Weights of a small transformer language model.
Size: 12 layers, width 96, MLP 192 SwiGLU, vocabulary 3708, 1.83M parameters.
Architecture: LayerNorm before each block, rotary positions, normalized queries and keys.
Training: a variant of SOAP for these matrices, 4407 steps.
Each number is 128 + 24 x the weight over its row's rms, rounded and kept within 0 to 255. Layers, rows and columns count from 0. Numbers have three digits each. The size before them is the row's rms in percent of the matrix's.

# layer 2 attention value, 96x96, rms 0.337, rows 0-31, columns 0-95
097:152125141109157088124167130158171141130153113104159137104145161132086093182144138153155111117128143126147126111179115161133153104129127139138138135100149143142098121133159129132146127132127107148165126140137153052155086171117112124161149116133115156112131108138175104148116133170117177127
097:130137115094134123118090112112116133136165144149121087164142097078120138107148112102093135130126127103099131163104135143130149132144153148109165116153131171153113113153130112155125133111123125123106105075079099208135130130168134133140153097142089144121156101155168111156135108134109093101
094:114102136154100118109118131118116107161146072165111130127152140128124097116160102134134137148125134107132144121091137101105115108127143090144123144077099155141147117103101117142167104181118115114094155130100121080154104153173137160081125138088170153149077138110134103130126095112163121140
094:117100156143113156146129125170114145136115113120130121158086149170147140119143129125164159145133151171153115094178108119139147110127069159173111142092071099116123135142156115135066119171175150118085156123143149147132110132132140126109138091150128139164132133130114118116153131154100138123
101:145160142111119138078143107167105193171102135124168155128105129141146173128124142102116124095096130144138171134131107178146149119139118162143133154101152123138102134167134128080092107118145139125174102120147135088153107152136141133127151111162143121150169112135141093136094152116111128092
105:114068113091160151121137121074119120089133110144121124097151153137135120131144130105126097135146116115133072133109155147110129105113099118144098174133101136144176141143087113096107139104125152073112098100146101095142126157104147141128102132125095127101120094121114117086126126073136163110
100:111136112168142095092131112131161085102114134121125089164125118103118101089125098128150169150133125099143108105119120125134176163144126126141125155171116165158145097178106129147146188113111122134138128136140112173141159102121116112131097103110156158119082129132145123138192135098143116123
094:140215133086104156091128101105128153138094148141179129144107122137101127152145132129097100062165112107120132164121115122148148158145105148099094104153136107124155131134089143097148097163146141129120108106128139112094133131145141101119158142169122111146123175127133142152141120104140120128
097:133130122185117109118121091119167138090174167100095149155184089119144102094149127136121112132115116081135142083142149119160109109117151104101132105124108132117111128158174139142169113109176109123095146138134103140093100145147147114151095160131119111097133137086113115136163112136120120134
102:165149128122151104066130104118171147156134149133154109135125114084124110100148099145140124087106127093103126174096130110144140167153167159153126147153114113111112133157142106117155161111111043118146135118108161153148151120113105135154114164132145150129111103161150133122137143149112144104
095:120094077099128118088084186117098119136107115188133139165133145185096146154119099150126161152136166101144096153120130102115121141120134106128142126130144121149118134145101158123135141144124127173116143147163118110164107172117151131114157135143165095104160135093109126135100152108137155141
101:098152136132146096075129089136131127117164149123132130119171163169119123127114118105105130086141128134133191089122119110133131124123131100130160089159128167127115124114148161166138159128122118072112166129136160141134136092128089121129098134131165180121134134147146120094188110127159118151
103:102130119159136127116120134136092132167117121136132126140131108185115108141098127109173141096125119145128117102113122092135170080099066112151092153095103115125147129162141112105129133135130110148114124125162139084163115148175141110098081086105164095145143127083099110155106127149153127136
105:098067175097121122146111152171160115171095082132138139148140105160147115140092147146139138136158142140132110137138144116099147131126121137116144116109148124158114158124101106143121135104165123118105196150162149147157088161122167160134127115127136111122090126104077082151114127144117118128
107:111096101110126118157129121151115098134127109160117087091091160147134147150138168116121165175121162163134114139142114117152137125148101149114108124120138149121096112112121151145118125128104126081100180141152175112135122108116084130122087116121163128166108156139124097119105105125162191171
098:152060114146126074151146127155163104151127115110120151111159145113119159120108140110127133123132138126140128119158152124095147169142078109117168146136084136123157118141104166103135168158124153120117160167144149137096099137173089133109102123125172085155100128137130115122149119108149167146
095:119100090121139088135168135111145138115180120115118116106167162166179110146124101098176126128146132151140113139149116108138142141143138148174159163133127132139151127151170125092185134097101135149123163111119131133174144148151125153137079134101141134145090119167112083127146103123143141138
097:115112152139111069125177143125132159138162084127171135124171129119108096130105089162174115116116119158112128151146094131134114132115107129180141139102141125128104117125109129116194142095155143142173163132140144118145090187111111143157095117154126126148142093112135124136130121134093110136
097:105176124129149157145109144089119137076117140116115182114138104099132110148095133170107126157156154128128160173129144115166114112130195147125139132121151133154118171112122130094134133120111130121171094148124142153125117157141141147111134168131101107164112097112107139111106185105101157107
089:128155139124067135137105098137148114111139148111154092148107109116118128112125150134120140091130171039146150115150114151092115121174141080139173098109130120136132142144143159115103140121115079120148153160112125128110119124160143120112161127109095131146185125145123146114153117144150127086
110:142149131146185127152105090131153137088108157169125146146097099112131102131116165104108158173135144095136148087142161145143124127119124098098167122096157142149161121124098110122142108140131121145138123123124070159140140163148124166096136112136160110107172127077133141175123115094147111123
098:172115092089121156087107151082134105076120126131096169145120166107098130114125134127164132107093133130095137127165105102144127135145100119123153109095105137132134128101141126135151082135138122116094095132115089126067112159118123114098144136145075152124161115096147115160143111093117128108
104:124087098127150191154131123112129130163122133102085138087156121146088082114095098172145155155119071166120139125125104135120086124110123114135106141198129099125101137178129113107143094126136123123109101136168126132105113138092134111154125149161123120120133125131100087124135129105133123111
096:177148136140152097138157098117146155110120138119146123142122149102159132115139106130107157132152132122111157151104112118137100161179119132165126099150077118149118142123151131128141124096112042121143161123110195153094140127104115136128120156153125167094120141185126152119142116135103139105
101:159112148131090130156125095072173115121079130142109126149107124087137131117135086159127124127106104118127162101185119115141172168131108123137167116132152108163127106190141112126142155165141105129130090136116109145150155113146120146138083127130126104101118141125154159148135146102135122076
103:093096133092124139134144147167129104130166117121140139153088108116105152139109146133135159150159126136119124115118184133106134112106171134143156176108165113150112075132131147135090152118140151110129139104113176137125112117115068110131154099086118094135133108134138129160096134097161180157
099:101098108128130146097106122133101143113139140153117143163117171148136175102130150105133162112146126075152155102140143122069127098110118137080120139148134143100140132155128148096116126147130144132100110109166112142107098090129164092153138162087109108083141147175112115148136182129155111120
098:118112171154169151132105138143118140152093138124125136129148146147087120146119115101136124185119128124125152086122103156104151106087107141080133164122139125149125128116097118133160149125109157087126124114153160095178129166126132150090086123112157097133161117074132134168081131126127129093
107:153105161156109096166147108117141129182142145098148126125134114074113087140089118157152166167112137145127114161134141099128114150148122122175105118112158169114125122082138147142131115123150099149131097130097171141122107145112125131138108155103094165144140145165138105146107083132098132087
106:155173132149157135138153128126133155147148093106119155068171106138142076110134071148137121117125111145120107121169117138117100100119157114129133120178110124132144128116181126114193142112105103132162103141120179103150133157104126174117114166145146140143125124115096113116096110126132124114
100:120136138150117138144124103132132135101122137117116139150139138121125180135126141088126106114192114140122107150136134114095141101158107098142115122145107117127157120153149102094098084135124149065118104087186171153113115088128126078173113116162097149086138134122148132079152118117115110122
092:105148139159150069128157103134151124101117146154154088120129094125165105151151073155093133135094127112115127159125116161170112149122146123138110119184108161140128139107147102128160122137136139108165097108098102091134142126122148168145134147105085167134116136097109142126109112156105103085
# layer 2 attention output (transposed), 96x96, rms 0.286, rows 0-31, columns 0-95
094:112125117138124181101123121118139145150145068150115125131163129090136082100161118128142133166128102134150179107161099139143109116137144119121108138084110126124141126105168128138139141076108100117130133158153083148131139119078160147128109119145132145171164168122130133071099100116126161131
098:125112107164123093118113157139100126120116134133117134070184143103150119167146145120095166146077172139106115137105088138084120164106092163187115106131113135146093122128141159118126131126116116154136089117142110129135109125105139119158128129136150114128126101132173174129111122181148097119
082:136121079122117117136106161152158110137137106139092100157143098171151127147112140156110133102069149160117140151111082116112108108134112143087133123166156186167173122154090117153130143107140116129094137165121121146120131101142140138149093128163137131117107092145084124133086145118142136159
088:114106157136152173144164149105157110122151145129121143085104129163114110140135145103120081126113134124149114137119114115115088115134160106164163148130167136088151098129142161177116135120105104127189164133123100113091103120120061108115138122153131120081129151178120090124137127125139144130
088:144100187102155067114131119155106165102117117086118168134133119134085119153141148092163106154110106105125137118107124125103115142131139119156133121142127177109168177146090167137124166135117118090145118129138133131143133122142118114084104124126116132108125169132117182083143113120133169106
086:150150097122082106155104120083141139112123093138168118101064106135113159151145095165123096150124154171137159110136109134131115115119132112100107157146104134156125105084115146110149121115100135105146131137134165153095152141140132155115124094145165180093159117145128115122176146120133085135
094:094116121108136115138086164122109115143124151163111155141108134160147148132116122122106110129159145144138125129145154115116137136068124091106148085150122133156109118060143172147133081074134079142092163155159136121138130141112147146156170141133138135137143110116141146109132151069161120112
085:182133140087122135166166136127120096098139138096127117142087158155109131113131148109110082125136062161095145130154136160091103158101170148119102129087124151183124126166113120113145131145134165112137114130095124106137146152115132149144128121120102160154129116133122143106106115113154070124
093:109171118130136113176105123137116108117096083106137100146163163132127136134108129113094128068131096114103141118147128124145143095136121168174109134159144110123142147094123155105122150163104081131162089111147166086160126146142161129170126106149103117108139121139153106125090127161152146160
105:119120122121141139152171128101107152100118164112148104109097109168095124138160112159116180117139128076140135146142144125139138145122112147135130125119113144151106179115103101114135127098122092163127093124125110123119074088132184138150072140121138094148162134109157187120110135099148145123
092:145144147124157104112132116130089134118134109127098123132129109116138139125113097115099133149152186150167146123157127135141128108123145132113167121081137062134116145115117142170092090117107185148133111116135111122104143133155141151136090180158129161144133101149085106140128158144077143076
091:123141148096118163136105123145092140111091130101154135121126142115162096120128080189109124168113139113098119163139151119139126103135142113131151120183120110160151132112108122137124110162119147119099106102138103122150139116117091188134130130149113127144086055123140088137152167115160159131
088:117155162124119118130102140147118137121153133148120113125110144097094132165131140097131129135144090121162155169125132159129104107127190112153176136128193149146131121102128116111131146122107156137087151125092116120125113121102140063122109121192100074136143117101095126136125156112121121084
093:123114128177116151115145090128133131113125156108090131128149125132143162148156099139143104161102115145120087149095148122170128122066109101134136138086122106139162076065141152129082154134179122139106139138128123119118139100148135116117069160130156126144160120155127104156137147139124161133
102:102113129129120164110127089116101132168151071130116137112155160139099160113126147094161103154134159110129106136134153140128112123145115151124162097097159090151120102138100102145122118194091122172146175103130092115112137096126143152099129109140152168132104093133136122109170155137142130097
087:088097087116106189125118131145101150143179101103110127126132125090068142127128156147109116120143136123124121138090133134145152081111160141120127136097113185099126115076139122140137111153132125135122108139139152134131158153124093160115118140177120199108129124134113172143144149140110118144
083:143148111152117109094122169119144177146125068154116103142113163117116135146079117161145166104124060121138115144119095170144140105133135074112117096142145121147103140125125117147126119123134118171117127145152098134106159115104135147090119110142097139100169144130126112164162109136172099112
092:140143117176163152135185094125155128149117097150080143107106108094114158158149100115120179150133108165140117125160106126153159095130137120142134107172145146124135157150102113129133101158135084078097095109130131115173158097121129153132120096116108130117113117159110158123111126113142101097
096:118144154151106125123149137135108128155130153143115088171148113150134170135163086110144086113111109115106167068114093094120160112131139125155132103122077105085140155154101092116107135175114133148088136148102113101113150162155127114144127153133104123123140118133146153089167134171145143140
096:150146125151152106128089163113117130181100139131119117135121138150101090115123102134122099200102081109110124126163158154172131128155116148116124135116109159120145106128137111096114141099144117124145137055105132122099149147155103135138165151155101097100148124128113180118103167133123157125
091:161121126093116123088101130130107145131171180148134142117168144092110125110126082115135119109131089119150123131122100135132159132128129107113105129170121140113125108118106204069110148146124144116103156151110141098151133126137135127181089157153158097165126135114108141092146119164093131154
086:086110114119149104151119129113144140142153113083094123154095113124110104161122097169126107107097135124136111117151076184102123128119178174164138153097111096155105130196150154096121119102120146118106122138162130121108107142133113122167174139122154118145147140162123107119119112163133132117
092:111099145127152127115137116128086075123136103135138101127132137128115172142157111146126124130131117126159162130109091125108095144138086138079150135139139125124110152128113095112105171156080091137167114147158124144154108106164097125122157171135119120181153147076152089153154099123170122125
105:140158126123102137092158123148088163138156157089119163123130129159099165103120117151153138160131131116134158142087126137116133125128134131121116097130123141113088156162142097157129119100148105106170085107077107121151047097156138125181116110110142106127152142158128121126134138129137173112
108:144154139132165170166094149121092127121127149130105103134144104183128140165097119121140180074144139095126130158100124113147106119123133128155095145114105137118126108166145157095126161129115095105101184135139146126129108119129115155092127145098135102123158144119087169097164124135129148082
101:112107146135112173137141154137151124147105154116110110153155137122075078138127068093127122147116134200144122120130133107146112111121069128116156147104121131108105141097129100147121138149079159155121130117154152108112157130080158123155126132124121114130103157136130145142184136082139134161
091:136150121127116104176114154140103156125156141117122139094103124150117100131128137113182090126116136140149127140128111126161119164102150072117101116106101121152128175120115146163104175076094100115116130106174116116141155108136146110152129121138147135164091148132117101155108122148060161151
091:116103111133086086112111114137097113104105113079146136123131137128143180155169117128149137142111102138160106145104114071163107153118129145148141171155144150104107105144171150164117113179121135107121160167123136117121131151113129149126099106166140115160110096133061156105121129113118138115
102:107129119104157156144136092162142140164115129178073170168114141150130157129151117150129140158137146103121106085118135146150103144106098123128108146114122188144094106122125096125106108129127088132172137128137125109138092113099114139185143124182107108110122087116121136120163131140102086127
104:144120086122110123079131154102139133134082133116091096150170114167130109110145110189097142112149086137124170117104147148142141139152174108115137133144146126129124137100130113120128145138117140115117126121136102143137075072121130103132130140115102180145157142106079161170171104125152119127
097:136125136142119136198138077148145149129108113093108150123130112100134109132114166138076121150102141163127175109128145140120119146101149102094090167147116144137113124124118164145155163100120131135104146130110130116119098128149131117095165089105094072146120112135162101156162166166139126104
099:119158141090143155133133145122140091146122123142120143086123143126162184105133111150119164118091096086069189138122116156136120149147094135110147114135127129120131130108121142150141107138180121136102127131162101158122111137160153087160127086082167132101084120122119110092155106149131129120
# layer 2 attention query, 96x96, rms 0.305, rows 32-33, columns 0-95
062:137123157131142170149156151145132121157143132148156140183128125140123148139174121169139170152154159152146134129138164162162140138115150143147163142152137186132173144144129112139127135143129120135148149154162137160140155108121158127152152159126120191115166152171178139116139168125150124137
100:144144117149083120148119173144117124109099101110143114143140113119128096087147079174107136133122125150177155106121117118137137117079130131099162100115118153103130110143123074106108101093112060109118117138104132143136134111156126111193135082106101101131153119116106144100141134110107152137
# layer 2 attention key, 96x96, rms 0.286, rows 32-33, columns 0-95
082:127119163138123150094112100098141145108155120130132138087145135101117114145089177102147118111104118119094089158148127130103124129145158119144141140128146076142112127120158172152139174148166199162109150120132132114126164106098110165098103161153130144127096134149166117133109126177144121134
096:127129093109103103151120169172115117154100152121148131154126123124115105108131082174122112088107133126184131111137118146150139122102110150112114135132118156084150093147106082119138094096095100081145116117105134138128111117145130072183138100130101117145133121110102145137126150062120129124